Weights of a small GPT-style language model, trained from scratch on English Wikipedia.
Size: 19 layers, width 128, 2 heads of 64, MLP 320 SwiGLU.
Architecture: rotary positions, no biases in attention or MLP.
Training: a variant of SOAP for these matrices, 137M tokens.
Each number is 128 + 24 x the weight over its row's rms, rounded and kept within 0 to 255. Layers, rows and columns count from 0. The size above them is the row's rms in percent of the matrix's.

# layer 2 MLP gate, 320x128, rms 0.0625, rows 8-25, columns 0-127
size [ 98  87  88 111  98 107 107  99  93 101 105 107  84  84 100 104 112 122]
[[124 140 121 169 112 120 141 124 135 157 110 128 128 102 125 151 172 166 160 180 107 174 114 119 114 143  87 141 138 104 101 143 162 107 151  85 109 163 115 105  95 140 109 146  84 152 161 136 107 117  76 154 147 121 131 121 143 136 103  76 139 110 110 130 126 155 136 149 106  92 138 156 150 106 141 108 139 176 156 146 101 109 148 135 144 138 142 112 114  61 120 148  85 144 105 141 152  89 107 104 111 149 100 130 127 145 108 133  91 136 111 140 120 114 118 104 141  92 129 140 133 169  95 148 112 113 110 164]
 [153 148 141 109 146 149 147 111  89 155  98  95 152 173 139 117 120 164 110 165 102 121 132  87 105  98 142 157  88 116 140 137 119 116 120 134 176 104  65 131 127 104 146 137 101 124  80 136 119 124 136  91 122 181 151 152  94 126 120 129 122 141 118 100  94 112 144 116 146 143 132  80 111 155 151 138 138 114 139 152  99 105 140  98 118 115 124 168 149 163 115 101 119 110 142 118 150 109 146 128 117 164 138 123 149  90 163  60 133 182 139 146 145 176 129 117 103 135 122 111 109 135 141  92 110 117 127 133]
 [134 156 139  82  95 157 124 154 139 133 126  91 122 115 108  94 113 149 123 127  85 150 200 150 104 155 107 127 168 103 115 141 136 162 125 137 102 149 152  93 150 146 160 160 167 127 145 161 106 117 113 128  88 143  90 113 127 144 107 120 133 108 135 132 121 111 132 140 115 102 129  93 119  88 106  73 118 171 141 149 125 112 177 160 104 122 108  89 167 102 123 118 131 133 130 113 174 137 119 118 149 104 129 143 108 130 159 161 125 147  90 121 134 119 195 113 154 120 139 119 119 104 149 130 108 144 164 116]
 [ 82 145 128 143  92 129 141 129  84 117 125 122 149 112 155 127 105  78 162 142 131 150  83  92 148  91 183 125 109 157 162 122 143 157 186 114 128 128 118 146 124 145 113 123 117 161 110 149 107 130 143 144  99 124 126 154 134 155 121 102 143 145 110  91 144 189 123 107 139 134 123 173 150 143 151 132 118 112 138 131 131 119 163 162 151 129 149 209 118  87 171 145 153 127 106 137 119 155  97 164 141 156 119 155 105 124 130 116 147 143 119 133 122 132  88 153 145 134 130 125 113 159  82 113 102 128 116 104]
 [121  99 155 134 147 138 146 161 123 115 117 120 120  80 113  85 165 120 108 135  94 153 126 120 107 169  86  97 170  95 146 100 125 105  91 137 106  95 109 109 169 131 123 168  92 120 143 156 112 140 133 149 111 130 126 148 142 131  54 115 121 151 157 150 158  91 143 139 103 109 149 154 109 142 125 134 121 134 121 127 161 118 100 140 137 146  99 110 117 151 151 159  84 121 101 111 134 157  98 136 112  95  99  74 156  97 120 125  97 118 144 116 113  93 137 128 109 150 133 123 159 115 199 130 126 134 143 138]
 [149 127 106  97 109 164 114 141 117 183 139 152 151  87 123 113 124 111 118 108 164 100 160 102 142 122 127 144 119 164 108 119 134 111 157 116  97 127 134 151 116 163 129 125 185 124 110 107 157 155 116 109 134 155 144 103 107 153 174 144 126 115 139 112 140 172 107 113 123 130 103 161 119 111 135  75 150 133 147 116 135 129 150 130 137 104 139 127 146 192 103 115 132 138  86 154  83 150 115 154 134 133  96 144 190  88 160 144  98  99 100 166  97 141 122 123 104 138 128 155 100 154 152 110 154 162 110 118]
 [141 115 115 119 124 128 101 112 144  92 122 100 121 108 147 138 145 139 139 124 127  80 125 157 151 126 147 153 137 135 122 112 194 119 137  85 150 132 138 135 105 112 126 118 148 127 156 166 109 132 144 115 160 149 131 153 138 171 133 120 141 154 128  80 144 172 100 135 116 151 180 119 160 169  92 110  97 161  97  90 148 137 112 131 141 113 153 139 114 135 165 129 136 154 135 144 186 152  93 105 102 152 120 155  87 158 134  83 132 170 136 101 107 110  70 149 107  69 123 140 122 123 150 137 111 119 127 135]
 [105 128  91 119  97 129 147 145  94 120 177 142 151 128 139 147 109 145 138 148 178 140 117 101 149 154 167 120  88 169 138 132 167 118 168 137 124 156 112 137 139 125 117 102 141 171 118  94 137 145 101  71 153 130  99 151 147 147 166 110 123 169 146 120  90 159 115 101  92 113 125 126 150 128 152 130 145 103 149  94 112 134 158  98 133 127 132 155 123 160 119 138  78 108 137 145 144 131 124  87 107 168 158 142 108 138 138 121 127  86 152 108 156 109  93 156  88 130 142 103 118  87  90 132 147 142 102 148]
 [133 132 148  87 109 152 120 137 124  80 115 110 102 161  87 110 117 148 181 117 164 107 147  92 163 128 133 137  98 132 117 163  77  94 139 104 113 154 149 148 146 105 112 132 133 128 107 161 145 106 146 137 128 152 138  88 156 120 134 152 140 166  99 120 123  91 178 103 122  67 115 100 125 118 107 116 101 108 160 112 144 100 127 128 109 117 150 146 142 117 131 119 131 155 172 115  82 125 164 143 108  94 172  98 123 112 185 133 165 137 120 139 140 110 158 126 124 125 117 137 171 132 138  99  90 142 127 127]
 [ 87  99  81 137 117 120 147 139 132 152 139 114 173 142 101  94 121 111 110 118 126 103 152 139 172 112 132 148 104 148 161 136 152 175  67 117 158 116 149 144 148 142 107 136 170 112 102 115 121 144 125 106 145  88 177 114 138 101 102 120 108 161 130 148 140 171 120 120 140  95 139 147 147 126 142 120 154 128 127 163 124 149 162 101 170 129 192 122  86 113 106 124 145 123 130 126 196 116 152 148 143 110 118 114 141 154 146  83 163 135 151 153 113 140 105 105 114 137 129 151  88 109 128 114 143 130  96 127]
 [161 160 110 126 112 126 113 144 149  88 110 141  93 147 178 115 153 179 179 114 134 121 108 115  90 100 148 116 120  92 153 133 129 154 128 133 138 107 151 139  95  88  94 125 131 171 118 108 118 146 115  93 139  86 153 121 143 117 163  85 114 112 136 134 115 142 127 102 168 136 136 125 151 161 163 154  67  98 100 105 128 106 158 125 155 165 121 150 116 148  83 134 175 104 133 111 125  96 102 134 101 135 105 113 141 138 134 111 121 145  98 102 117 133 109 110  94 118 146 127 164  96  99  95 110 103 109 145]
 [128 173 150 109 129 118  93 127 110 156 163 157 123 129 168 152 138 149 105 157  93  94 157 109 135  88 154 155 155 176 125 130 130 143 145 133 144 139 122 136 140 126 151 136 105 116 114 134 123 136 154 150 147 146 139 127 114 130 140 134 102 127 154 121 154 145 144 123 112  93  74 164 119 200 134  80 120 125 130  96 152 135 155  89 130 160  89 163  96 125 155 166 149 130 119  98 134 143 139 125 142 161 123 150 132 166 130 110 131 130 155 114 147 122 146 109 115  82 136 113 145  80 171 156 160 101  70 140]
 [135 103 147 120 132 104 135 148 116 108  75 129 108 112 137 126 126 137 162 119 122 133 139 114 104 116 133 135 133 110 132 128  95 138 112 135 135 160 129  87 141 135 125 139 149 129  99 168  78  79 130 152 143 147 121 102 152 152 143 134 119 111 148 104 115 125 160 109 144  91 126 112 144 137 103 109  89 143 116 181 116  89 153 120 159 153  56 139 181 140 125 137  66 125 106 182  83 122  91 165 131 127  91 148 161 159  95 143 155 113 132 164 118 133 150 135  96 114 127 166 105 143 137  89 112 119 121 111]
 [132 154  94  65 133 125 161 149 148 143 117 132 170 142 117 128 121 114 114 119  91 146 159 148 114 120 170 147 149 122  92 131 123 109 140 115 145 152 147 132 127 115 111 154 116 167 134 156 133 103 134 140 171 194 123 151 146 107 105 138 114 162 124 128 112 172 136 137 137 170 130 117 111 150  92 106 126 133 119 107 117 123 119 134 128 141  96 103 107 113 147 108 144 127 169 112 156 132  61 152 170 110 123 142 117 180 134  78 131 136 112 155 134  89 178 123 105 108 151 108 120 139 111 100 155 144 190 139]
 [160 109 138  96 102 138  95 151 134 112 109  99 110  93  83 108 143  82 125 129 118 106 183 139  99 150 138 149 106  93 151 146 159 114 125 111 145  84 161 107 179 139 103 115 139 102 129 139 155 130 130 142 101 121 109 143 122 114 164 170 144 106 142 181 151 135 142 108 130 166 128  84 124 119 128  74  92 134 157 105  84 152  91 128 128 124 130  97 140 146 139 151  98 136 149 128 137 133 138 107 129 153 167 109 139 120 145 108 121  91 130  78 145 141 109 123 114 117 163 131 169 154 165 137 145 146  97 105]
 [108 123 153  97 111 149 117 136 135 111  81 106 159 131 120 104 144 143 151 122  93 169 147 122  96 107  81  87 124 126 123 169  98 136 102 124 160 120 132 141 136 122 183 115 154 148  75 154 135  80  92 140 152 144 156  99 103  95  99 109 118 168 124 122 126 144 144 128 170 131 111 112  71 112 138  64 120 130 127 119 137  82 106 154 100 118 104 145 153 112 111 124 138 148 121 152 152 115 136 167 143 122  80 135 162 119 140 130 105 107 118 155 114 137 137 131 152 158 125 127 119 151 160  97 156 152 101 108]
 [127 139 155 139 180 148 161 130 194 114 140 120 181 122 132 150 128 149 129 137 131 144 134 105 171 105 122 108  96 134 109 149 141  75 126  99 148  83 152 130 137 119 135 133 121 147 130 132 102 133 157 139 119 143 135 142 107 134 151 123 159 123 135  69 145 161 156 106 104 135 119 148 121 145 136 129 101 165 173 115 145 120 191 136 109 119  90 112 157 145 119 156 123 174 115 152 142 120 140 110 107 128 144 108 106 141 146 137 174  89 145 147 165 113 120 116 104  68 111 114 144 101 107 125 119 105 162 179]
 [145 154 143 147 100 119 100 155 104 149 120 136 128 122 138 143 107  91 140 188 123  87 174 132 144 100 146 145  93  94 107 139 133 142 164 101 163 132 150 115  87 149 120  97 114 134  94 150 117 173 135 101 151 111 103 115 164 124 120 139 154 119 137 166 167 183 124 126 156 141 150 113 161 149 131 146  90 160 117 160  99 131 157 175 151 123 138 132 124  94 122 152 168 149 138 108 163 132 127 121 106 160 103 131 127 131 111 145 117 101 150  94 145 164 128 120 120 115 143  94 113 172 151 110  86 109 105 152]]
# layer 2 MLP up, 320x128, rms 0.063, rows 8-25, columns 0-127
size [101  87  87 112  96 100 109  98  99 103 101 109  81  90 107 110 109 124]
[[129 141 160 174 131 147 119 119 116 147 166 108 136 150 130 137 121 148 138 113 152 125  93 105 140 110 156 120  66 129 124 138 155  78  76 136  81 108 117  68 120 112 137  85 127 107 133  84 150 110 176 137 103 113 119 163 153 143 151 101 124 160 156 123 125 109 102 152 123 134 135 123 109 146 113 181  96 113 105 146 150 148 111 120 110 133 101 128 135 149 128 144 114 154 107  98 171 140 137 134 134 163 161 145 142  96 105 128 159 167 123  89 100 137  81 120 111 128 122 106 125  75 125 125 129  87 113 118]
 [131 145 136 108 138 142 181 140  70 124 100 100 115 122 110 140  87 130 116 145  81 140 135 108 101  78 148 127 116 109 129 155 118 166 111 146 174 152  92  87 157 118 122 178 107 133  76 135 122 133 135 125  98 177 136 116  98 129 101 125 128 161 118 146  61 133  89 106 123 134 147 135  93 119 130 145 129 127 140 159 102 102 130 111 115 139 142 128 174 111 134 142 114  97 138 133 179 125 124 115  89 159 110 112 119 114 139  96 150 147 100 138 131 125 130 113  78 105 150 104 125 148 148  87 104 139 110 150]
 [144 155 168  97 107 171 136 128 127 153 180 125 159 158 131  97 137 124 179 103  98 166 184 182  77 134 156 124 164 101 133 148 147 151 113 124 117 116 127  86 117 136 142 161 124 111 137 153 126 145 124 142 112 138 127 121 124 124 112 151 110 110 125 123 125 111 137 111 139 134 108 112 151 127 140  89 123 159 172 119 149 128 125 115 130 131 118 151 139 153 111 107 131 111 134 109 150 132 146 122 191 138  92 164 158 131 151 116 144 182  70 110  97 105 138  92 121 126  93 122 146  82 134 100  88 127 139 152]
 [113 142 118 139  82 158 118 129 131 105 136 110 148 105 110 121 126 103 155  95 133 154  96 125 132 127 140 106 128 127 141 115 133 136 171 126 104 136 125 114 136 157 141 147  90 165  92 163 103 145 172 107 114 128 134 143 120 130  99 100 116 159 121 115 149 174 131 148 158 143 119  99 151  86 197 115  94 121 105 115 130 132 126 174 110 126 119 176 122  89 174 147 148 116 142 163  98 112 123 149 129 103 131 114 110 136 112 127 105 191 111 143 129 125  70 140 153 159 123  77 144 135  82 115  81 134 131 150]
 [145 110 181 138 165 129 102 130 110  89 155 112 123 121 110 122 161 103 110 136 138 145 122 111 143 128  75 119 159 122 133 107 107  94  64 133  98  79 154 112 183 112 128 132 109 121 119 136 140 149 162 161 123 124 104 144 147 142  61 143 130 164 153 113 148 111 117 138 127  94 111 130 124 130 112 130 117 141 122 131 169 134 104 144 129 142 112  85 122 151 149 185  89 126 108  91 129 167 148 125 115 108 115  94 182 104 107 142 113  92 115 129 110 104 133  99 112 126 135 136 158 136 181 161 140 130 144 125]
 [114 135 142 150 107 111 108 152  92 124 142 107 129 143 168 112 139 125 189 161  87 112 114 129 112 136 152 120  90 122 126 129 150 133 129 126 174 142 151 124 154 112 153 153 135 154 129 150 158 129 134 135 134 142  80 169 115 114  97 149 132 176 120 119 141 114 137  94 158  75 168  76 161 137 114 150 124 104  96  90  70 125 140 111  99 117 146 134 130 110 148  68 127  99 145 119 168  85 162  94 119 108 135 147 151 148 127 147 125 163 107 128 124 134 105 118 163 107 137 144 111 152 101 122 112  93 129  99]
 [131 121 117 133 152 125 144 177 110 159 145 111 152 156 137 113  96 160 132 161 138 133 110 112  95 128  99 115 118 123 140 142  73 123 111 167  95  88 111 153 160 138 108 119 129 126 101  92 148 110 138 145 103  94 119 132 134  91 122 115 107  83 108 133 116  82 181 141 145  92  76 112  98  91 154 151 135 112 157 147 113 118 157 134 102 124  89 103 135 148  95  94 118  96 111 104 115 110 167 155 131 117 109  91 161 106 120 160 119  79 117 118 115 164 142 100 145 187 111 112 133 129 131 147 135 133 126 118]
 [112 134 107 111  96 132 160 130  94 125 158 150 144 129 122 147 113 146 128 147 168 149 104  99 134 158 140  98  87 165 139 119 157 110 178 131 104 165  95 129 134 132 134 105 141 175 103  98 129 126 109  87 150 156  95 123 119 127 172 108 123 162 172 125  85 152 107 106  98 122 123 130 125 119 147 117 151 104 153 110 115 138 143  89 119 131 114 149 135 143 136 129  73 106 146 135 134 137 119 113  95 158 167 136 117 139 139 122 137  88 173  92 170  99 116 153  96 155 143  96 132  80  90 152 148 163  98 134]
 [144 130 156 108 117 121 115 149 109 114 156 113  76 128 102  91 162 117 155 148 177 102 131  97 122 136 100 137 125 108 159 194  83 121 117 109 138 126 135 148 123 135 154  84 118 154 139 128 122 127 134 141 131 128 134  78 108 141 144 145 121 141 142 100 147 123 149 114 123  72 151 114 113 121 110  99 117 161 138  91 175  95 123 149 144  78 143 161 141 135 164 129 131 170 199 128 115 119 151 119 131 117 138 106 138 133 171 119 179 138 140 132 141 140 179 142 144 113 120 143 168 151 145 102 113 149 138 102]
 [117  94  84 142 156 143 132 149 163 140 156  85 138 172 144  95 127 102  84 115 105 116 123 121 136 102 147 153 110 152 157 145 131 143 103 130 155 127 139 161 138 130 137 149 138 129  98 109 143 122 124 119 138 125 163 151 151  89  87 114  91 163 140 145 140 170 112 162 132 116 115 160 128 155 145 124 142 144 113 142 113 159 128  75 181 130 133 121  93 147 113 114 131 122 114  90 177  97 138 137 140 102 154 120 135 167 149  83 165 113 159 117 127 121  94 124 118 115 119 141  71 122 165 178 154 147  95 118]
 [158 118 118 139  98 131 133 170 115 147 128 131  81 109 182  74 154 162 135 111 143 138 113 142 114 120 168 115  99 123 163 118 113 147 141 109 135 113 143 140 133  68 126 104 105 163 143 111 120 143  98 125 125 121 138 135 138 113 130  89 119 140 133 127 131 117 135 122 167 119 131 118 137 172 153 135  67  87  98 101 145 136 127 120 159 174 110 170 100 186  90  90 139 111 138 107 118 117 121 124 120 135 120 107 134 181 103 123  98 163 108 124 133 134 114 111 106 103 144 155 160  85 103  82 114  91 128 143]
 [143 196 123 125 146 116  85 120 148 159 157 156 113 148 169 127 102 147  79 164 143 103 161 134 101  89 185 141 184 179 133 121 135 154 130 148 122 146 134 135 111 128 130 109 146  98 139 127 139 148 112 132 105 141 121 129 107 123 117 143 127 108 123 126 124 150 134 132 134 104 103 137 125 173 134 126 138 128 118  94 131 145 142 117 117 149 115 171  96 141 107 156 120  95 123  81 112 117 124 139 112 179 121 163  94 178 106  96 166 132 124 117 147 158 124 147 129  81 158 130 123  89 152 140 146 103  76 130]
 [108  89 119 113 122 130 149 138 136 123 133 141 140 124 152 108 151 181 143 115  97 164 129 100 129 127 132 110 120 102 120 135 119 104 127 120 131 146 104 121 173 124 126 161 168 143  96 128 131 131  99  97 107 144 125 119 122 118 126 118 124 135 109  94 152 109 164 132 186 116 117 151 124 118 111 144 122 122 159 172 115 155 155  84 111 147  60 140 191 174 108 127 107 120  97 147  78  96 110 138 152 137  94 133 141 108 155 138 164 126 171 132 116 162 161 134 132 164 152 200 115 143 106 126 148 126 143 105]
 [127 113 140 150 106 124  98 104 114 129 160 160  93 140 149 142 132 134 125 135 137  94 124 140 126  90  93 135 100 146 170 157 115 138 138 119 119 115 162 176  92 115 102 111 144 108 111  96  90 139 146  98 105  89 108 104 118 175 128 122 134 119 170 105 114 140 114 164 126 142 128 123 108 138 103 143 171 150 106 101  75 164 132 144 133 110 111 115 168 107 101 162 193 112 139 112  98 141 165  97  88 137 118 102 148 110 108 147 143 118 147 127 159 138 106  81 149 130 121 149 124 129 105 139 154 157  66 129]
 [100 137 133 152 162 124 176 104 132 128 179 132 138 163 197 147  94 170 144 126 152 139  80 109 107 102 152 116 164 134 101  88 103 150 128 157  91 153  97 154 104 123 152 133 124 125 136 113  90 138 133 111 141 139 121 110 133 133  95 115 102 174 117 114 125 111 102 129 145  88 124 181 127 146 110 185 158 138  99 144 165 111 173 131 112 122  82 137 110 113 110 118 140 133  85 123 125 135 116 153 124 129 103 143 129 155 115 126 161 144 109 137 108 130 138 158 117 150 108 119 126 133  82 138 115 122 167 167]
 [131 136 142 105 124 167 117 119 126 124  73 104 176 139 134 110 135 143 140 139 108 141 131 152 116 110  88  87 119 128 143 151  92 123  99 130 130 109 139 126 137 127 176 101 144 130  70 164 160  86 114 137 146 136 143 119 104 115 102 107 103 156 104 115 133 139 142 136 154 128 113 114  82 102 131  81  92 134 124 128 142  70 124 131  98 126 106 145 133 119  90 128 139 109 133 142 142 123 136 194 141 111  75 115 156  90 128 138 104 107 126 146 112 133 141 152 199 149 134 123 120 169 143 108 156 156 100  90]
 [113 131 139  93  97 120 123 100 117 142 139 129 100 108 125 119 110  85 117 143 154 120  91 122  87 198 118 169 155 124 121  92 144 137 143 147 100 175  91 136 131 117  95 134 143 110 130 110 118 140 121  77 144 159 139 124 145 116 116 172 125 149 116 143 144 152 145 166 155 113 110 148 112  99 128 136 166  79 161 161 107 145  94 148 125  80 150 149 126  78 134 126 125 151 146 130 123 112 133 145 108 140  99 112 157 120 128 148  72 171  86 139 135 146 126 115 131 196 140 122 126 137 156 122 156 130 126 114]
 [180 106 102 126 102 129 114 155 108 164 112 124  94 145 114 135 120 124 119 150 112 108 148 144 141  88 162 131 114 146 109 153 164 137 136 103 152 143 162  90 110 114 104 101  78 123 150 134 124 138 136 131 189 100 122 113 171 118 141 138 140 118 110 123 146 148 106 134 132 141 139 111 168 138 118 143 137 131  91 135 102 119 134 166 186  96 146 125 117  57 105 132 164 172 158 127 138 124 131 107 140 153 152 113 118 143  74  92 160 111 120 174 147 137 116 122 128  79 140 111 125 150 126 109 116  82 121 161]]
# layer 2 MLP down (transposed), 320x128, rms 0.0627, rows 8-25, columns 0-127
size [101  90  92 114 101 107 100  93 104 100 108 105  87  91 105 103 103 119]
[[154 163 143  79 176  90 136  83 134 151 134 163 175 138 169  80  71  91 136  47  94 135 146 107 105 126 116 166 132 122 155 109 134 110 145 171 117 145 117 129 134 128 135 120 145 154 147  95 158 133 143 115 117 105 151 110 122 135 139 134  93 117 125 135 136 149 123 103  81 119 161 103 130 154 128 142 139 131 134 119 124 149  87 101  87 143 130 130 122  76 149 121 137 118 143 150 113 154 144 117 159  83 150 140 165 128 105 161 139 140  96 118 124 130 123 148 140 150 142 167 123 154 117 121 148 134 113 132]
 [111 113 114  99 166 154 127 108 122 156 149  80 136 162 115  80 127 156 130 110 115 146 117 125 105 115  94 141 152 167 120 102  97 129 150 172 146 112 107 147 175 158 124 136 150 124  96 153 117 170 125 109  93 140 176 129 129 110 173 126 152 154 124 131 103 145 184 115 126 153 149 132 167 131 147 144 162 134 150 176 156 150 121 128 121 131 141  68 148 152 151 158 123 115 144 132 169 101 126 143  91 170 101 130 152 112 100 107 116 154  89  99 109 110 144 118 160 150 126 144 135 148 137 142 138 118 126 162]
 [113 114 162 132  92 143 127 112 119 129 158 139 131 130 106 151 117 144 177  78 150 172 144 180 100 118 194 150 157 113 135 122 144 138 133 159 179 158 125 112 114  85 120 126 128 132  59 154 117  83 116 159 123 131 133 109 135 130 108 161 152 133 101 113 111 116 139 113 148 133 102 126 152 140 141 122 110 175 143 109 185 157  87 119 119 155  98 109 166 114 102 102 144 122 143 152 113 123 147 108 188 143 130 149 129 118 147 113 113 109 103 108 108 144 148 165 144 128 126 124 109 114 113 153 143 128  92 123]
 [111 133 155 143  90 125 101 127 155 129 135  99 110  99 128 111 136 146 127 149 135 140 117 137 179 168  95 135 112 125  50 136 120 107  93 187 116 130 167  97 119 110 126 126 132 138 145 142 128 150 158 155  92 140 165 190  80 103 158 117 125 147 121 146 117 143 135  99 148 107 123  94 167 125 141 140 131 156 108  94 132 156 130 161 119  83 113 129 139 118 107 122 123  95 171 159 101 114 129 126 106 139 125 105 129 123 110 110  93 172 150 124 122 121 109 142 180 147 134  97 108  95 158 124  87 150 128 132]
 [ 96 133 111 141 109 108 154 125 109 134  94 134 135 168 136 147  97 188 136 134 160 130 150 141 110 127 140 130 142 123 174 133 176 137 171  94 185 140 125 114  90 114 138  91 129 118 126  99 127 100  71  99 113 116 113 132 137 128 155 120 110 124  81 138 105 111 154 147 101 142 158  91 149 100 137 115 116 113 119 176 106 138 167 123 136 154 153 154 138 113 126  80 142 133 118 171 116 101 108 174 141 114 121 135 125 145 163 158 140 162 134 149 151 113 125 153 136 148 156 113  96 143  92  97  96 159 112 158]
 [123 132 134 163 107 144 103 162 114 134 143  90 132 150 141  93 132  79  65 138 150 127 163 137  89 122 134 121 133 123 142 104 159 156  87 108 170  64 105 139 124  83 123 141 147 109 140 189 164 112 146  99 120 160  86 147 145 132 153 143 145 130 173 125 153 171  99 126 126 100 161 125 112 112 103 110 125 116 147 129 148 134 119 114 127 171 124 115  78 103 139  94 105 128 150  89 126 139 100 121 132 117  88 111 131 135 127 103 147 125 122 137 115 132 112 163 151 101 127 120 134 121 149 101 167  87 137 148]
 [115 134 104 133 132 123 170 148 111 166 142  95  92 162 140 100  89 156 153 114 156 139  97 132 160 137 147 121 115 125 135 127 113 109 138  98 131 131 113 144 128 108  77 143 143 167  99  78 158 129 131 148 117 126 128 130 137 140 127 111 116  86 100 170 122 100 140 131 141  84 115  59 115 125 124 152 105 117 124 105 160 130 125 146 132 104 114 158  98 158  70 100 112 144  99 141 150 126 149 115 103 117 112 151  91 111 129 137 116 162 121  70 120 193 104 135 138 107 124 125 156 144 183 129 151 131 153 111]
 [110 127 160  96 127 151 111 111 109 134 177 152  96 130 102 143 105 126 169 131 112 118 163 127 104 132 123 131 123 102 169 139 156 142 152 151 129 115  96 133 150 131 182  99 120 167  76 104 110 114 131 112 136 141 107 170 134 106 135 102 112 125 151 179 139  98 156  95 164 109  84 112 104  91 108 108 170 107  98 147 173 131 100 124 124  86 142 152 114  89 135 149 134 110  95 138 141  77 123 119 141 127 145  84 152 142 143 105 132 125 128 140 132 137 144  94 116 108 144  99 126 105 128 178 143  90 127  95]
 [151 128 128 147 120 163 129 140 142 124 165 119 105 115 140 156 138  67 105 141 148 147 110 139 150 143 119 133  88 143 117 171  98 147 144 111 107 143  89 155 163 140 144 106 123 153  86  97 102 142 104 117  92 124 113  94 128 111 148  79  86 121 171 137 109  95 133 111  95  89 153 108  89 106 126 122 135 121 169 135 139  81 110 120 107  84 121 136 114 103 115 125 144 152 136 106 151 127 121 130 175 103 150  95 133 131 136 135 165 125 188 123 119 100 118 154 100 109 139 139 161 102 149  86  98 134  90 134]
 [105 168 122 126 133 116 114 122 127 114 173 106 135 123 130 138 155  85 135 128 120 128 111  88 124  83 124 133 130 161 123 117 108 131  70 111 148 166 103 107 137 134 109 115 143 141  99 141 115 167 151  96 150 106 158 151 150 100 123 121 126 148 147  82  95 156 102 108 126  88  83 158 149 160  95 132 142 144 133 136  91 137 173 123 126 109 146 106  87 134 185 113 110 124 137 124 187 141 127 154  88 149 125 108 142  99 163  75 137 112 157 123 133 144 116 104 134 123 124 122 129  75 105 142 177 131 107 131]
 [ 91 105 123 124 119 123 152 115 154 165 104 123 151 115  97 123 105  94  95 135 100 141 114 149 143 144 138 128 125 141 148 139 143 121 119 126 133 163 137 129  93 178 181 103 100  55 129  90 154 134 152 140 101 163 123 136 155 121 127 115  74 142 102  84 127 121 138 115 127  84 123 107 122 134 129 113 181 172 189 118 101 112 106 128 100  98 129  90 115 126 108 104 115 170 122 105 145 169 131  97 114  97 130  95 110 133 150 144 118 118 127 149 130 109 116 111 142 130 159 131 111 191 116 123 112 132 102 138]
 [141 127 145 125 144 113 104 133 114 119 121  93 140 105 139 169 135 158 132 176 143 141 162 123 124  77 162 107 184 141 107 108 113 139 103 124 109 167 146 124 162 139 138 147  99 121  53  90 116 130 118  92 119 128 130 102 115 122 101 150 121 149 108 120 153 135 123 130 142  96 124 119 113 161  93  94 130 117 126 133 101 140 134 137 126 103 100 160  98 133 104 167 143 172 132  85 124 143 131 137 132 145 131 154 133 116 111 121 105  94 169 124 129 169 118 112 130 118 177 121 219 119 156 150 164 125 129 115]
 [172 128  90 130 146 120 178 141 116 115 149 143 152 165 136  95 127 183  75 131 104 129 121 120 145 117 151 127  98  95 144 123 131  90 116 111 150 112  99 117 166 106 146 162 102 134 116 166 129 141  93 108  79 145 162 130 126 104 164  89 134 149 134  90 142 167 120 172 115 166 119 137 118 104 142 151 139 120 128 126 119 141 118  83  94 142 109 141 149 147 131 117 187  91 136 109  97 125 112 117 145 150 136 120 124 123  78 153 156 150 122 137 139 168 139 150 163 155 141 134 149  94  86 121 138 124 155 121]
 [126 110 140 117 118 152 164 120 107  96 161 130 160  87 109 154 137 154 120 146 141 116 120 148 125 104 138 122  98 157 171 121  91  83 130 133 147 112 151 118 118  84 100 128 130 113 168 111  82 136 132  74  92  86  91 122 124 137 155 177 109 125 162 105 127 129 106 168 143  92 125  97 123  75  85 135 144 112 136 135  83 128 134 129 151 130 134 124 147  97 110 193 142 112  66 138  90 125 131 138 134 131 120 100 150 104 151 162 141 131 150 150 154 148 129 115 148 118 128 153 123 128 117 140 105 132  90 117]
 [126 129 173 155 183 135 171 129 144 118 136 122 106 105 151 141 137 128 146 135 144 148 131 113 118 110 139 102 139 152  72  79 133 135  74 146 108 152 104 149  93 109 100 157 124 125 126 126 147 142 128 139 115 151 127 135  76 129 142 140 142 172  84 104 140 123 153 109 107  76  34 194 113 115 112 128 122 131 110 127 137 105 154 134 115 168 131 156 119 117 104 112 157 148 139  97 130 138 148 128 107 139 142 138 102 134 149 115 104 130 126 165 119 136 125 132 129  93 129  92  94 163 101 105 139 142 126 111]
 [188 134 142 138 163 136 162 144 135 145 168  96 135 133 132 135 137 161 182 100 118 116 127 135 109 120 135 119 148 131 129 144 166 121 133 149 149  91 177 114 150 107 105  98 131 158 131 162 127  82 116 111 134 105 122 133 139  83 158 155 158 164  96 146  91 128  98 151 120 140 154 151  92 125 134 122 140 101 100 112 147 103 114 135 131 128 106 110 120 125 181  97 145 129  95 128 120 145 132  90 119 140 103 125 169 131  80 139 113 113 123 119 143 110  56 164 106 124 156 162 149 105 164 111 151 120 143  91]
 [107 111 157 120 127 138 118 147 178 121 137 111 111  89 139 151 119 131 122 156 130 114 104  93  93 136 109 138 161 137 123 154 133 126 162 146 106 149  78  76 111 105 120 128 157 130 123 103 134 159 121 107 108 139 132 163 113 167  93 195 140 137 111  97 154 165 133 157 104 111  88 113 141 106 161 139 151  84 165 166 128 115 126 123 126 126 123 136 116  65 126 139 140 158 105 142  98 174 154 130 113 170  91 110 135 105 113 133 128 170 144 121 163 147 110 122 146 137 122  94 126 113 158 124 129 179 145 151]
 [143 113 111 135 162 154 121 122 118 134  82 103 159 157 144 133 123 100  92 133 118 132 167 134  85 148 150 118 155 103 118 177 129  86 133  99 142 138 161 109  86 121 115 114  82  69 150 175 123 123 142 139 102 124 115 111 133 105 129 148 143  81 141 149 129 120  89 134 131 175 116 152 167 163 143 117 122 138 103 108 107 115 144 121 167 126 114 108 112 113 106 105  66 151 110 170 146 121 120 110 133 114 157 119 151 172  77  65 131 127 119 144 144 118 131 157 151 100 113 115 137 128 133 134 136 126  96 123]]